Part of a small language model's weights.
Size: width 256, 8 heads of 32 (1 for keys and values), vocabulary 4096.
Architecture: RMSNorm before each block, rotary positions, no biases in attention or MLP, untied embeddings.
Training: 435M tokens, 13273 steps.
Each number is 50 + 15 x the weight over its row's rms, rounded and kept within 0 to 99. Layers, rows and columns count from 0. The size before them is the row's rms in percent of the matrix's.

# layer 4 MLP gate, 704x256, rms 0.0637, rows 118-136, columns 0-127
089:53 68 51 73 52 61 34 36 68 35 56 60 41 43 70 31 39 59 66 44 30 22 42 40 29 59 30 74 46 57 41 42 31 47 48 27 60 76 62 42 60 58 49 56 91 58 63 55 44 58 39 65 26 43 50 50 44 49 53 74 47 60 57 45 49 71 44 38 52 63 67 33 61 73 53 38 46 62 61 39 39 50 35 56 52 53 56 51 38 40 54 34 50 33 59 40 60 45 28 45 36 77 34 54 61 31 72 65 35 79 47 45 66 42 46 34 64 24 37 59 18 54 67 52 40 12 58 45
107:66 51 70 51 36 66 27 36 64 48 63 59 31 34 74 36 41 26 75 68 54 27 57 57 49 65 38 27 42 57 33 84 85 57 46 58 73 66 74 38 30 51 47 58 60 60 73 34 20 84 70 19 52 70 46 39 80 47 66 66 47 56 39 23 61 39 50 50 48 45 43 42 65 74 44 56 57 70 66 54 32 44 64 72 65 51 64 49 48 55 51 49 36 40 49 71 54 56 08 50 43 53 81 47 50 57 60 57 42 41 55 42 52 19 78 40 38 43 40 25 45 39 74 24 40 29 56 55
113:27 25 62 63 38 54 63 45 50 60 42 56 37 43 58 45 60 65 46 56 46 38 42 69 53 41 53 40 30 61 47 60 31 66 45 56 27 64 43 75 15 53 86 44 42 44 49 34 37 60 36 44 43 41 25 42 53 73 26 59 72 36 43 55 40 40 41 33 36 43 49 39 67 65 63 51 64 59 63 64 38 43 47 43 61 46 64 40 42 25 56 50 75 63 80 60 73 46 33 27 40 54 77 57 34 20 32 28 70 51 61 25 51 47 66 47 33 51 49 30 56 23 62 40 56 69 64 48
096:66 43 52 42 53 71 49 13 64 64 29 69 47 45 35 53 56 65 39 47 29 35 53 64 61 28 68 36 70 58 50 42 76 46 36 49 65 70 76 51 70 19 77 44 46 69 53 33 50 78 51 39 70 50 25 51 89 39 51 48 54 51 71 32 55 31 34 44 55 58 35 37 47 35 63 44 42 40 52 62 45 39 51 35 40 66 77 57 52 64 51 27 69 60 51 52 69 32 31 59 49 29 62 29 62 38 58 55 57 67 56 58 53 52 71 41 61 68 55 34 48 38 46 53 37 66 26 56
101:36 62 52 81 52 60 49 71 67 73 50 31 50 40 41 44 48 58 78 48 36 56 28 62 42 36 51 55 31 49 36 31 68 46 33 65 50 64 93 73 39 46 34 53 62 40 73 11 46 33 66 35 68 83 31 37 43 51 64 70 65 63 66 13 63 52 61 47 62 60 48 37 59 56 75 35 62 64 80 67 61 60 40 42 44 49 68 46 51 51 53 11 36 40 44 37 63 26 32 43 61 70 31 47 73 32 49 72 62 45 56 39 37 52 38 32 47 65 26 33 75 65 60 53 62 24 59 56
097:70 63 67 18 55 63 48 43 78 56 50 48 36 41 36 40 51 37 36 47 64 36 72 46 15 46 47 46 49 51 63 22 55 44 42 16 68 60 61 48 37 34 45 61 83 31 72 76 43 51 51 60 37 44 73 46 47 73 28 54 50 67 69 72 73 52 38 44 32 59 60 38 43 50 47 47 59 50 20 74 43 58 54 29 51 72 57 45 59 54 35 70 60 58 18 54 40 27 44 38 22 40 34 69 69 35 48 56 59 62 36 54 51 40 28 44 69 53 27 39 48 60 41 52 40 55 38 50
092:51 44 38 30 39 65 57 29 32 71 43 26 61 62 63 35 67 40 37 50 50 72 37 74 63 61 55 75 48 97 32 67 72 58 36 66 46 31 51 49 21 72 32 56 62 41 50 39 58 51 55 77 52 68 60 42 48 39 37 51 53 30 50 48 26 59 48 32 51 34 32 48 54 46 50 11 60 70 48 51 21 77 54 56 44 62 26 71 35 66 56 53 18 48 54 78 71 56 49 63 41 55 68 48 59 24 41 71 44 45 56 41 47 35 25 50 48 45 50 60 63 48 61 47 61 43 70 29
102:72 59 75 54 42 60 42 74 43 53 93 20 62 65 70 50 61 65 63 72 43 68 29 51 37 34 57 65 42 42 52 44 36 47 64 43 67 28 46 62 40 42 48 45 70 37 65 57 31 43 50 64 68 27 55 51 32 59 27 58 41 18 36 73 76 24 61 61 62 52 70 47 68 45 54 34 09 47 48 36 60 43 46 80 45 50 13 51 46 48 33 56 73 36 58 51 19 36 45 54 46 77 51 46 45 15 42 57 43 62 61 30 56 53 37 54 49 25 50 44 31 57 36 61 31 64 73 66
107:37 51 76 41 30 72 49 30 59 34 00 45 60 67 38 76 57 39 24 20 63 30 60 67 29 42 36 66 62 49 74 65 22 74 66 61 34 54 64 39 52 31 71 41 56 73 39 54 67 42 41 67 23 55 76 58 32 34 36 63 60 55 66 48 58 58 29 23 48 53 64 41 64 35 46 37 54 68 48 67 55 50 63 58 75 41 39 42 55 31 53 61 32 55 53 44 55 16 38 50 34 37 45 45 61 35 41 35 50 55 38 36 43 41 51 42 53 31 51 60 43 55 49 48 36 68 51 47
117:62 63 56 44 60 44 47 31 28 63 39 54 25 66 73 62 51 52 52 55 40 57 65 74 17 21 34 56 49 64 54 55 46 46 58 50 49 55 31 35 25 56 48 59 56 72 25 41 33 51 77 68 48 63 44 23 36 62 59 52 26 47 69 59 53 55 53 57 44 44 77 20 64 50 53 32 54 74 54 29 66 52 48 59 55 33 32 26 51 66 51 53 68 66 82 55 44 35 48 64 54 31 54 41 69 69 50 57 61 31 39 29 43 51 58 66 78 24 64 30 51 81 63 49 46 51 51 58
092:30 78 41 60 77 44 58 40 43 33 47 79 59 71 46 58 64 47 59 48 21 51 61 47 44 69 36 90 33 58 51 45 36 78 87 62 65 48 48 38 36 59 58 36 60 77 30 27 52 41 39 40 42 52 58 29 37 61 58 53 30 49 41 48 53 43 78 49 28 64 52 65 50 75 45 37 36 69 07 47 53 43 55 43 35 37 78 42 32 41 61 54 36 51 84 64 41 78 61 47 53 60 56 38 83 54 53 55 51 53 57 44 62 34 48 46 39 23 64 20 68 66 71 50 33 38 51 28
103:59 45 47 37 49 71 65 37 34 58 61 38 39 47 55 59 45 97 46 79 33 44 30 61 55 48 28 52 41 66 26 65 37 44 41 59 60 31 47 65 29 64 47 36 24 29 44 33 59 37 48 55 68 51 24 59 35 39 61 20 49 54 22 59 46 54 65 48 70 56 52 47 39 37 75 27 50 65 40 38 73 40 38 53 45 38 51 48 52 44 55 39 67 52 24 65 49 49 47 66 57 33 53 66 33 49 24 42 33 58 50 51 57 44 45 64 45 30 38 61 78 56 77 23 58 36 51 66
101:61 42 39 31 50 56 52 58 67 59 19 40 42 51 38 41 38 35 52 44 36 63 41 43 49 52 65 15 59 53 69 48 47 70 59 50 37 39 92 32 60 47 31 53 62 51 45 51 60 44 34 62 16 49 68 32 61 53 35 51 50 34 47 74 52 56 36 57 31 27 55 63 48 40 37 55 63 74 33 42 31 64 71 40 63 35 16 42 74 45 48 59 34 37 25 39 29 61 43 39 54 49 53 50 34 42 73 20 47 50 47 64 59 66 55 56 44 62 55 60 47 72 44 67 27 59 84 52
103:50 61 26 48 48 70 54 69 36 20 62 42 38 16 54 28 38 48 49 73 63 48 52 44 66 36 34 73 42 61 29 66 46 32 40 58 56 43 37 56 35 27 27 57 21 26 29 25 42 52 45 63 51 33 33 61 43 42 44 61 43 57 30 39 46 77 48 40 71 66 52 47 66 38 53 61 53 60 45 29 60 43 49 63 68 57 65 53 49 38 38 52 40 37 46 42 44 51 31 47 53 23 64 42 44 69 35 57 61 87 67 36 64 40 57 61 48 05 34 49 45 72 92 25 41 50 71 51
095:63 58 22 49 61 33 59 45 50 47 70 23 54 41 47 55 53 78 33 44 50 43 77 77 54 45 31 60 72 54 46 28 45 53 36 39 67 42 67 40 52 55 67 56 49 45 44 53 70 19 26 71 28 51 72 75 37 71 42 46 22 45 52 56 15 53 34 41 56 32 54 88 55 36 54 60 23 48 34 56 44 34 38 34 61 87 39 49 36 40 47 67 39 81 55 41 48 94 57 86 63 52 49 49 45 32 73 41 71 63 18 45 20 32 65 59 28 50 49 39 54 41 43 34 31 79 58 52
104:13 49 07 61 46 59 74 45 23 53 34 48 59 57 62 22 55 41 40 52 57 54 75 79 70 41 71 52 58 71 44 12 65 51 41 64 45 47 52 51 81 62 59 31 52 53 56 42 73 72 80 26 71 51 23 44 38 56 56 47 66 55 66 72 45 41 71 51 26 49 52 43 48 39 64 62 49 78 38 57 39 49 66 62 28 58 53 41 45 49 69 34 45 72 60 61 38 71 38 37 64 36 59 33 67 36 75 32 55 69 53 44 38 48 43 44 43 63 47 77 52 74 55 32 51 07 09 50
099:56 34 37 45 25 60 45 59 42 44 04 50 36 34 66 71 54 69 58 52 53 60 25 95 37 28 43 59 50 52 59 70 48 51 51 53 77 48 76 35 39 53 40 47 54 32 74 25 47 38 62 62 25 22 43 28 41 90 69 45 59 45 71 64 57 59 38 41 33 50 27 22 54 57 34 44 34 45 33 04 45 25 44 55 63 66 58 06 61 38 50 65 47 79 67 45 46 28 18 51 39 40 54 43 67 66 24 55 82 55 56 39 57 84 55 33 60 27 63 61 63 47 45 50 43 35 52 70
097:49 77 55 32 57 44 47 61 72 58 55 49 47 52 44 61 59 50 47 66 52 17 74 35 88 38 48 61 41 51 63 50 24 69 20 49 54 39 52 62 54 48 70 47 47 48 48 70 59 56 68 50 64 11 49 43 64 27 59 54 53 47 53 49 56 63 40 87 52 74 59 64 55 82 25 35 19 70 45 29 64 50 39 44 61 29 35 40 33 41 40 51 49 68 63 32 48 44 65 61 41 58 07 63 27 22 55 48 55 68 29 40 50 58 85 35 67 29 64 40 29 43 72 39 35 33 45 59
100:53 44 55 27 99 59 54 11 57 49 68 45 27 37 51 55 51 39 31 37 60 52 71 49 45 69 37 49 56 61 73 52 54 61 48 60 42 42 51 79 54 29 50 53 74 52 34 49 60 44 15 58 52 48 60 56 44 66 38 55 28 34 47 58 39 38 41 50 46 28 85 54 53 61 64 45 36 61 47 44 60 33 50 62 29 59 42 76 40 57 47 52 56 47 32 85 18 46 61 46 41 50 59 40 52 46 27 37 50 74 31 56 98 18 54 76 21 41 58 50 53 29 42 49 17 75 38 54
# layer 4 MLP up, 704x256, rms 0.0604, rows 118-135, columns 0-127
085:60 84 38 54 56 65 79 53 39 65 32 74 62 39 39 67 44 58 58 52 56 34 61 56 68 56 48 32 31 67 58 34 65 52 59 60 49 38 46 61 36 26 50 68 31 44 66 37 66 35 64 45 48 61 45 21 53 65 66 68 48 28 63 25 61 06 52 56 56 42 45 62 61 47 46 76 65 52 30 40 84 72 56 64 74 73 27 60 31 50 58 48 57 63 67 58 33 63 41 67 44 26 35 39 52 65 48 26 31 55 70 29 70 31 66 51 76 50 56 43 69 55 59 46 48 72 43 52
107:67 79 43 72 46 30 55 51 69 40 45 60 44 53 42 51 55 48 61 42 44 31 48 60 66 57 49 53 33 46 61 31 46 59 16 59 65 53 73 63 38 53 44 29 62 60 85 58 44 39 38 17 48 69 60 38 27 80 47 59 46 61 61 46 66 24 60 58 57 77 44 41 38 54 52 56 60 39 51 46 52 54 59 15 20 48 52 54 47 36 50 56 65 56 69 50 42 33 70 45 62 40 49 65 70 78 47 61 75 51 47 44 50 64 46 22 32 74 60 60 89 67 64 31 49 35 27 47
108:53 59 45 35 54 35 44 50 48 56 39 67 64 62 55 39 38 58 37 25 63 32 21 50 68 41 44 29 34 49 67 28 41 37 48 64 60 64 61 47 46 40 35 67 67 53 63 69 49 23 49 46 62 66 50 63 55 64 50 60 59 58 81 47 31 70 54 63 84 74 53 65 52 32 33 55 45 62 70 62 66 53 27 50 50 57 41 67 44 68 40 72 54 30 47 29 28 23 41 71 66 49 34 26 79 65 79 54 63 69 34 46 75 74 30 48 77 29 43 17 62 45 42 67 52 34 45 47
097:48 21 51 37 37 37 42 35 39 31 30 53 65 64 50 67 16 37 48 21 53 62 63 34 58 50 43 55 51 43 59 59 66 35 47 61 42 37 44 29 40 51 43 48 34 43 70 57 44 60 64 61 41 43 37 28 32 36 23 42 52 55 48 38 69 88 56 35 58 57 62 36 68 49 43 51 28 81 34 65 66 24 48 88 74 63 64 31 60 35 76 37 46 79 54 68 38 42 50 54 28 62 25 47 45 53 24 68 74 42 51 62 35 30 42 59 46 29 52 51 51 40 34 39 62 20 84 42
109:55 40 29 41 39 62 29 53 51 43 58 48 60 49 50 47 64 36 47 57 47 36 42 60 41 63 15 28 48 41 55 45 23 67 26 46 52 35 48 09 43 60 43 47 56 58 51 63 59 16 38 31 57 44 55 74 72 80 55 79 59 37 54 50 42 54 24 40 69 81 26 46 20 62 55 58 51 34 68 32 52 60 49 41 49 42 58 45 98 36 46 49 33 30 71 41 33 39 57 43 57 51 24 40 46 62 42 56 76 54 49 52 70 59 37 43 34 51 54 23 41 75 52 68 15 68 52 55
099:50 63 43 34 76 47 25 60 37 54 76 69 60 42 47 49 59 22 68 64 66 52 36 47 48 45 53 41 53 52 52 55 38 70 58 38 42 28 49 61 39 72 84 76 53 66 59 63 34 55 37 32 44 60 65 80 56 50 19 63 48 68 56 60 54 39 36 61 57 52 57 61 32 55 38 52 50 50 38 38 42 39 50 53 68 26 50 34 41 75 53 55 27 59 60 68 49 64 58 64 74 71 69 46 63 46 17 50 46 49 33 64 53 37 58 20 38 48 48 34 45 35 65 58 19 75 65 69
091:45 47 53 37 60 69 38 44 56 66 26 23 49 58 48 39 72 40 42 46 49 67 57 50 69 59 47 72 52 56 52 54 82 39 51 52 69 38 60 49 63 63 37 43 57 27 29 60 39 47 60 64 44 60 42 63 52 53 32 60 35 51 76 40 65 49 45 29 81 38 45 57 29 44 52 49 79 35 54 47 26 76 34 47 59 82 23 54 50 52 60 35 19 62 44 85 56 47 41 69 41 44 73 29 59 34 27 58 33 29 49 43 51 36 26 53 70 36 43 49 78 67 53 79 51 68 65 35
102:31 56 56 59 46 27 29 36 64 52 60 49 26 30 49 49 40 57 26 49 47 56 60 38 74 52 34 69 43 70 28 54 55 41 42 41 43 59 45 47 55 66 60 74 16 71 14 22 65 41 30 35 35 51 68 61 48 69 57 45 40 39 28 40 57 69 20 43 54 65 60 60 55 49 54 67 46 57 23 57 77 36 24 22 57 60 65 64 29 40 56 58 40 58 43 51 71 34 59 50 60 71 54 68 45 50 33 54 41 43 47 30 41 47 52 64 87 53 81 32 48 45 49 39 33 84 71 35
110:37 59 48 66 53 63 42 52 56 35 36 59 68 64 47 65 51 27 40 10 35 45 42 45 28 41 52 51 62 53 32 32 57 21 62 19 83 54 57 75 70 51 56 71 61 71 61 37 41 40 50 48 68 60 50 41 33 45 25 39 70 31 53 59 42 44 50 48 23 85 51 42 45 36 29 28 64 57 56 50 41 53 31 37 25 54 39 49 45 69 49 42 22 38 49 56 39 61 74 45 55 37 81 35 58 29 29 55 53 63 25 63 31 54 49 53 45 66 66 66 50 26 28 54 66 55 45 69
112:51 41 37 50 62 57 83 35 46 71 62 67 80 63 16 57 41 57 52 45 26 40 45 52 59 66 78 44 38 64 48 39 53 63 48 72 43 51 58 70 72 42 68 25 52 40 39 38 77 49 65 47 47 38 65 42 33 67 41 54 50 54 64 79 61 30 63 76 52 34 58 68 34 44 60 37 62 47 50 47 29 44 40 47 46 61 69 49 63 47 45 40 63 45 36 81 26 60 29 44 56 50 50 32 29 53 69 42 36 54 47 32 28 70 60 49 21 39 68 76 57 41 34 47 38 45 46 04
086:58 37 63 40 62 55 19 44 37 67 40 67 49 29 34 36 45 19 36 59 34 48 76 14 36 46 57 19 51 68 41 65 59 37 52 29 31 39 45 41 30 53 21 44 36 60 46 66 38 46 46 54 36 64 64 34 54 46 42 59 55 48 65 72 55 57 44 37 41 24 70 41 50 35 99 50 29 54 55 44 75 55 29 59 74 56 18 55 44 53 38 63 54 40 38 43 55 29 26 62 33 34 56 44 50 50 64 48 52 50 37 42 24 19 54 38 37 36 61 76 29 42 65 42 38 49 56 51
108:26 15 49 54 79 77 70 16 46 36 30 33 42 31 75 68 41 62 60 28 33 64 85 80 54 42 70 32 44 35 64 63 66 40 41 40 51 63 44 67 52 61 47 43 57 49 66 55 86 48 70 43 62 22 47 49 60 62 59 40 26 47 47 53 27 83 39 61 53 51 55 62 60 57 56 53 61 44 51 41 62 45 30 61 60 64 29 55 32 63 56 43 44 67 33 61 55 78 52 49 54 45 43 54 62 39 00 61 57 63 28 59 68 83 44 63 50 34 64 47 67 49 64 46 54 33 51 46
108:50 43 48 40 59 43 55 56 60 46 52 57 31 70 50 71 67 72 35 47 64 25 40 48 29 49 49 34 17 38 42 41 53 62 41 65 53 45 47 67 60 60 32 79 54 35 38 50 82 61 71 72 40 57 57 48 19 71 48 43 66 54 42 57 59 43 59 63 57 24 39 60 57 31 50 35 36 41 44 57 70 67 42 32 21 38 33 43 50 64 55 64 71 77 45 56 38 38 54 66 49 46 40 34 52 44 48 35 48 52 88 57 45 46 75 68 46 47 65 13 55 49 36 46 57 75 42 55
104:35 36 34 50 38 38 47 70 62 52 47 21 52 62 20 56 48 52 72 20 43 14 61 42 81 63 50 77 39 50 40 67 44 68 62 37 45 48 54 40 41 56 56 51 99 36 36 54 39 54 28 24 30 55 72 38 77 53 57 32 64 41 66 60 60 53 39 31 73 48 70 36 85 31 41 44 79 40 39 54 48 31 44 56 53 59 36 23 63 31 66 91 35 73 71 28 78 36 37 76 41 42 46 68 37 26 65 56 54 26 57 55 43 64 69 36 73 55 34 57 51 61 47 28 61 56 47 48
106:46 58 36 46 61 46 33 64 35 59 35 48 36 55 74 69 44 71 57 21 57 51 59 64 27 49 65 67 32 42 50 45 66 37 32 41 75 62 62 48 59 23 62 60 65 51 49 43 53 18 52 34 31 63 64 54 37 44 46 54 33 45 44 46 48 47 21 29 52 29 18 72 51 40 60 62 38 51 63 76 49 65 59 58 59 70 50 63 67 37 48 81 24 66 56 53 31 52 58 71 40 55 20 43 51 54 69 56 65 59 49 44 19 44 33 61 49 68 68 24 68 64 65 53 53 38 71 38
105:56 64 45 41 59 45 31 36 47 65 45 52 23 61 31 70 50 51 63 50 36 52 46 75 19 59 54 44 41 69 62 82 48 40 39 54 52 48 25 73 47 38 81 53 58 41 32 63 41 50 46 69 21 48 51 47 21 31 51 48 51 51 32 73 34 53 40 51 58 46 54 38 11 80 45 36 47 53 53 62 52 43 57 21 43 67 26 53 36 22 63 46 25 43 41 49 40 54 52 61 81 30 91 43 28 47 43 51 92 24 44 61 66 78 32 51 38 49 69 36 65 20 62 57 33 39 46 33
102:66 77 56 38 47 40 70 56 54 63 46 21 11 67 39 62 53 45 63 51 57 54 67 62 14 52 54 55 60 46 50 67 46 61 57 51 85 46 62 54 35 56 28 25 51 59 47 86 38 61 42 53 38 54 72 52 56 49 38 43 54 78 58 47 41 35 42 25 29 39 37 17 76 58 40 49 46 44 46 45 58 70 48 83 27 51 26 65 64 46 50 52 52 55 44 52 48 61 56 47 73 48 31 45 60 44 36 69 41 44 42 27 53 29 32 35 59 35 69 33 72 70 52 38 41 52 46 54
098:44 78 81 39 27 22 53 65 51 26 82 38 66 50 52 26 28 32 50 43 39 42 78 64 46 56 61 58 47 58 70 42 41 50 65 64 31 62 69 56 22 56 31 42 45 73 58 50 40 38 85 34 71 49 52 50 52 22 36 49 59 34 45 65 49 36 44 38 37 58 48 55 55 56 69 64 33 62 71 60 74 63 47 57 32 49 61 61 65 62 58 40 55 62 67 48 42 32 61 43 47 74 47 39 52 36 89 59 36 58 69 34 24 61 44 53 55 42 53 51 55 32 37 20 62 46 53 60
# layer 4 MLP down (transposed), 704x256, rms 0.0587, rows 118-135, columns 0-127
085:38 70 22 69 58 35 46 41 74 48 47 61 64 77 58 34 46 56 44 56 45 27 43 55 41 22 22 54 24 57 44 51 30 48 46 35 66 54 37 40 57 58 57 60 39 78 64 37 57 30 28 65 50 67 79 68 50 75 44 45 63 44 71 43 37 53 30 46 44 66 46 50 61 55 42 53 43 74 53 60 63 62 39 54 73 66 36 38 49 53 36 60 47 62 88 60 49 58 56 42 47 59 42 60 59 50 40 42 56 59 44 56 42 75 66 47 50 29 33 55 21 74 69 53 31 28 39 46
107:30 61 52 71 43 25 53 62 52 73 59 52 54 73 46 54 31 55 60 44 57 42 48 64 61 58 60 66 57 32 71 64 58 59 33 56 66 31 69 62 53 57 80 50 30 77 54 73 40 55 46 61 33 58 62 55 41 76 66 47 59 30 48 54 57 60 26 45 35 45 78 67 61 78 46 48 33 47 34 60 45 50 51 39 13 58 73 77 40 43 37 43 50 59 55 42 73 18 66 44 80 75 41 57 45 44 73 53 33 51 29 76 34 25 37 48 64 45 56 57 39 32 53 39 66 65 61 52
112:59 51 51 52 55 50 44 40 34 43 50 54 67 33 57 54 41 70 41 28 50 47 21 70 56 44 15 50 44 58 31 42 77 27 63 58 58 47 47 39 55 59 49 81 65 54 72 56 40 27 76 39 44 57 63 62 31 57 14 48 25 65 89 59 27 41 24 30 32 42 63 71 77 56 19 32 50 18 66 47 56 48 38 25 30 53 27 55 19 62 63 32 35 45 54 36 49 62 48 42 52 44 64 48 81 42 54 49 88 52 45 40 68 43 36 71 44 34 47 41 53 34 39 82 31 64 39 49
097:26 56 27 67 55 38 39 33 29 49 62 43 91 53 42 60 49 34 26 34 56 52 41 21 43 16 48 56 45 67 52 68 71 50 58 43 72 53 53 55 42 34 35 63 25 52 60 81 34 77 75 51 29 59 43 63 79 52 60 58 51 56 88 62 41 52 51 63 26 84 48 66 43 96 61 53 48 48 24 43 43 61 61 26 44 46 23 72 49 37 62 60 49 29 44 41 49 40 51 38 54 67 54 48 46 35 63 72 49 59 38 67 59 59 37 70 83 54 72 35 84 79 45 27 71 32 20 16
102:53 52 64 25 59 60 51 61 47 23 28 77 39 48 52 66 75 34 57 42 54 56 80 41 58 69 50 49 61 61 59 68 55 43 73 48 65 26 48 53 67 66 38 49 55 39 59 40 61 80 46 50 52 55 19 74 60 51 52 36 45 52 61 61 62 39 67 60 39 56 15 49 34 42 56 43 39 53 43 38 49 45 44 43 53 24 59 29 73 34 56 34 50 48 29 63 62 53 48 53 49 47 59 65 53 38 38 49 62 40 34 51 37 56 22 55 28 56 32 57 36 51 40 47 30 16 44 76
098:25 43 56 57 55 46 45 29 44 43 50 61 59 75 48 66 49 35 57 62 42 44 46 36 55 33 68 63 32 37 37 49 61 93 61 39 47 58 48 29 86 54 63 68 54 41 78 42 71 52 35 36 23 65 51 35 50 32 66 67 48 31 39 53 55 51 82 58 60 27 41 64 70 41 72 72 56 72 56 17 62 42 48 75 57 49 35 76 04 65 30 61 42 56 57 37 60 73 52 50 70 47 53 35 32 34 74 64 64 62 47 29 48 54 67 51 35 57 79 33 33 61 42 57 52 62 56 27
097:50 36 69 40 87 47 41 52 65 71 40 33 49 47 44 31 61 25 69 38 45 55 76 68 72 55 52 63 68 53 63 40 80 22 50 42 31 28 54 53 64 53 30 50 48 31 15 63 47 48 40 65 35 36 53 86 46 46 22 35 38 69 87 14 65 38 56 33 88 46 34 42 58 47 29 41 61 36 22 63 39 59 51 52 52 73 13 69 30 54 28 53 49 61 33 62 52 69 43 56 42 76 56 61 66 41 20 65 49 50 40 55 58 36 32 40 51 57 23 22 50 49 34 54 44 58 61 55
104:58 73 58 61 71 42 44 36 44 64 63 45 45 56 30 48 56 54 35 66 37 63 57 09 31 57 39 34 25 83 33 54 50 32 59 27 58 62 37 62 34 42 71 40 19 75 57 58 75 44 70 63 48 14 53 61 50 88 18 34 33 28 54 38 44 39 63 66 64 48 42 66 63 35 51 51 63 57 50 37 54 40 67 60 48 35 62 53 76 76 52 45 63 34 70 31 46 43 80 40 62 27 73 47 50 51 51 52 72 72 16 76 56 37 45 63 52 52 50 67 69 56 40 39 46 48 52 47
108:33 34 67 37 51 40 68 42 35 50 11 19 38 44 75 61 57 54 41 50 46 66 57 71 59 64 57 63 59 17 45 66 54 45 75 67 51 24 63 33 52 41 54 47 46 32 27 72 45 43 23 40 63 38 93 35 60 66 44 69 76 44 58 43 53 60 30 56 41 61 46 12 82 40 36 73 52 47 47 50 80 59 38 59 37 65 47 43 35 54 26 51 40 46 54 66 57 28 46 48 67 53 44 61 64 48 30 67 46 77 42 48 58 72 31 18 43 30 76 59 70 30 44 62 48 66 35 21
113:60 63 28 79 38 44 59 28 62 71 56 68 58 51 51 58 42 48 47 46 45 41 19 47 65 51 61 47 13 41 31 63 55 62 52 63 45 44 36 75 72 39 55 51 52 67 15 53 61 57 63 54 45 48 34 45 35 60 51 48 62 70 60 66 64 47 45 68 44 57 64 56 36 64 63 35 51 47 36 65 48 60 27 63 52 31 61 57 66 58 41 52 73 56 55 71 41 57 54 56 44 54 50 45 31 50 67 40 44 52 37 19 14 55 48 72 58 50 46 63 52 50 50 58 43 84 63 26
089:38 67 32 64 68 31 28 38 37 34 65 79 62 69 48 51 57 53 60 11 26 36 42 51 50 52 40 69 43 53 28 30 51 99 57 31 55 82 32 53 49 57 39 32 75 78 66 38 70 46 61 37 50 52 28 45 67 70 52 63 60 63 47 73 52 50 33 42 48 54 44 50 60 54 52 34 37 74 19 47 66 55 52 60 60 50 39 53 46 31 62 74 36 50 41 43 31 52 45 55 60 38 28 45 50 66 65 36 66 38 55 29 19 36 59 29 26 07 69 66 52 48 71 52 45 59 57 02
104:32 61 49 44 37 71 46 46 69 35 52 20 50 81 59 62 33 54 70 66 52 71 37 76 65 52 69 32 67 56 16 59 32 60 72 22 62 40 57 56 67 62 48 52 27 28 74 39 40 57 78 36 52 56 43 82 34 76 70 52 47 42 31 57 57 59 70 46 74 56 58 72 31 51 68 39 40 58 80 22 39 58 43 54 54 56 43 45 48 54 35 68 44 52 46 31 60 39 43 43 68 62 33 49 59 50 77 63 38 57 46 57 58 59 55 63 36 43 31 50 33 51 52 43 57 40 47 49
104:55 43 34 54 75 36 52 64 35 60 66 59 71 00 42 49 46 58 62 53 68 65 43 68 40 56 67 37 63 53 65 79 55 72 56 10 50 55 10 31 58 68 54 31 27 60 61 61 37 37 60 42 54 25 55 50 59 56 36 48 72 36 51 52 18 45 56 29 46 51 72 63 45 65 87 31 62 21 57 39 66 44 37 61 78 46 42 65 47 68 77 39 81 56 55 23 46 23 44 55 56 50 53 46 36 79 41 74 55 43 39 43 41 35 60 38 57 35 72 68 33 39 72 61 55 26 66 47
103:34 76 60 17 57 41 59 64 51 43 69 42 60 43 82 66 50 54 57 51 45 45 79 22 46 51 35 49 38 88 85 40 37 64 47 45 56 42 23 40 61 78 36 57 82 57 63 48 30 39 47 67 19 45 37 14 35 58 61 28 36 26 51 74 43 60 80 55 37 58 34 59 85 60 48 63 34 35 39 57 45 51 39 71 55 36 72 68 47 67 29 66 38 64 45 35 42 29 39 33 60 56 40 38 48 65 57 58 69 24 58 73 19 77 16 56 68 52 66 55 72 51 42 46 44 51 37 63
101:61 58 46 35 75 42 90 40 42 64 43 51 42 38 28 20 52 67 89 54 45 29 61 50 58 53 45 26 45 59 40 55 53 60 55 44 60 40 36 68 56 52 36 49 59 46 28 49 71 73 52 46 38 67 63 35 32 12 58 55 45 79 37 56 65 49 74 69 40 26 54 53 49 29 70 41 56 44 32 25 49 81 59 56 57 67 66 63 39 69 50 53 58 55 51 70 47 30 66 66 45 27 71 46 77 56 60 29 69 47 51 53 50 70 56 49 56 15 85 48 47 57 46 41 24 58 16 46
103:45 66 41 44 64 50 62 59 51 81 47 46 30 73 64 48 49 45 58 45 51 25 67 27 51 26 68 42 52 70 42 29 72 53 40 34 31 66 38 66 71 32 29 53 42 57 64 30 57 50 73 52 36 54 26 38 31 42 30 44 37 66 42 65 43 45 46 81 40 57 45 63 39 32 65 39 76 53 26 79 19 50 53 40 52 46 60 38 48 70 44 62 46 67 50 42 27 93 56 35 78 60 70 42 36 32 54 52 78 65 56 54 20 53 67 22 39 64 63 33 67 55 61 60 53 56 42 32
104:38 40 49 50 50 63 67 52 80 52 51 57 56 45 26 66 35 67 46 51 44 47 88 77 55 43 45 47 57 78 44 50 61 30 64 51 61 26 67 62 21 49 83 31 42 74 65 47 36 46 59 66 50 44 39 55 54 33 53 35 66 49 54 63 52 40 48 46 51 59 73 58 38 62 39 53 49 51 43 22 63 34 56 34 43 51 44 07 50 64 43 57 52 76 04 50 54 00 33 63 59 54 55 51 60 73 30 74 76 55 44 75 54 41 61 45 59 34 37 53 54 33 65 58 35 58 56 43
103:58 28 56 25 70 55 52 25 52 25 30 47 53 43 53 51 68 50 44 48 51 58 59 48 59 52 81 44 34 61 32 62 52 71 44 62 62 37 61 43 37 48 34 43 44 69 38 44 48 45 31 65 41 46 57 51 92 57 50 59 34 27 28 45 61 53 54 69 46 20 42 73 48 46 84 27 65 35 32 40 42 31 39 25 37 48 51 48 49 29 23 48 67 53 45 27 50 40 43 21 45 46 51 48 65 41 54 50 71 93 61 48 62 50 40 49 24 57 65 25 53 44 71 71 69 37 49 29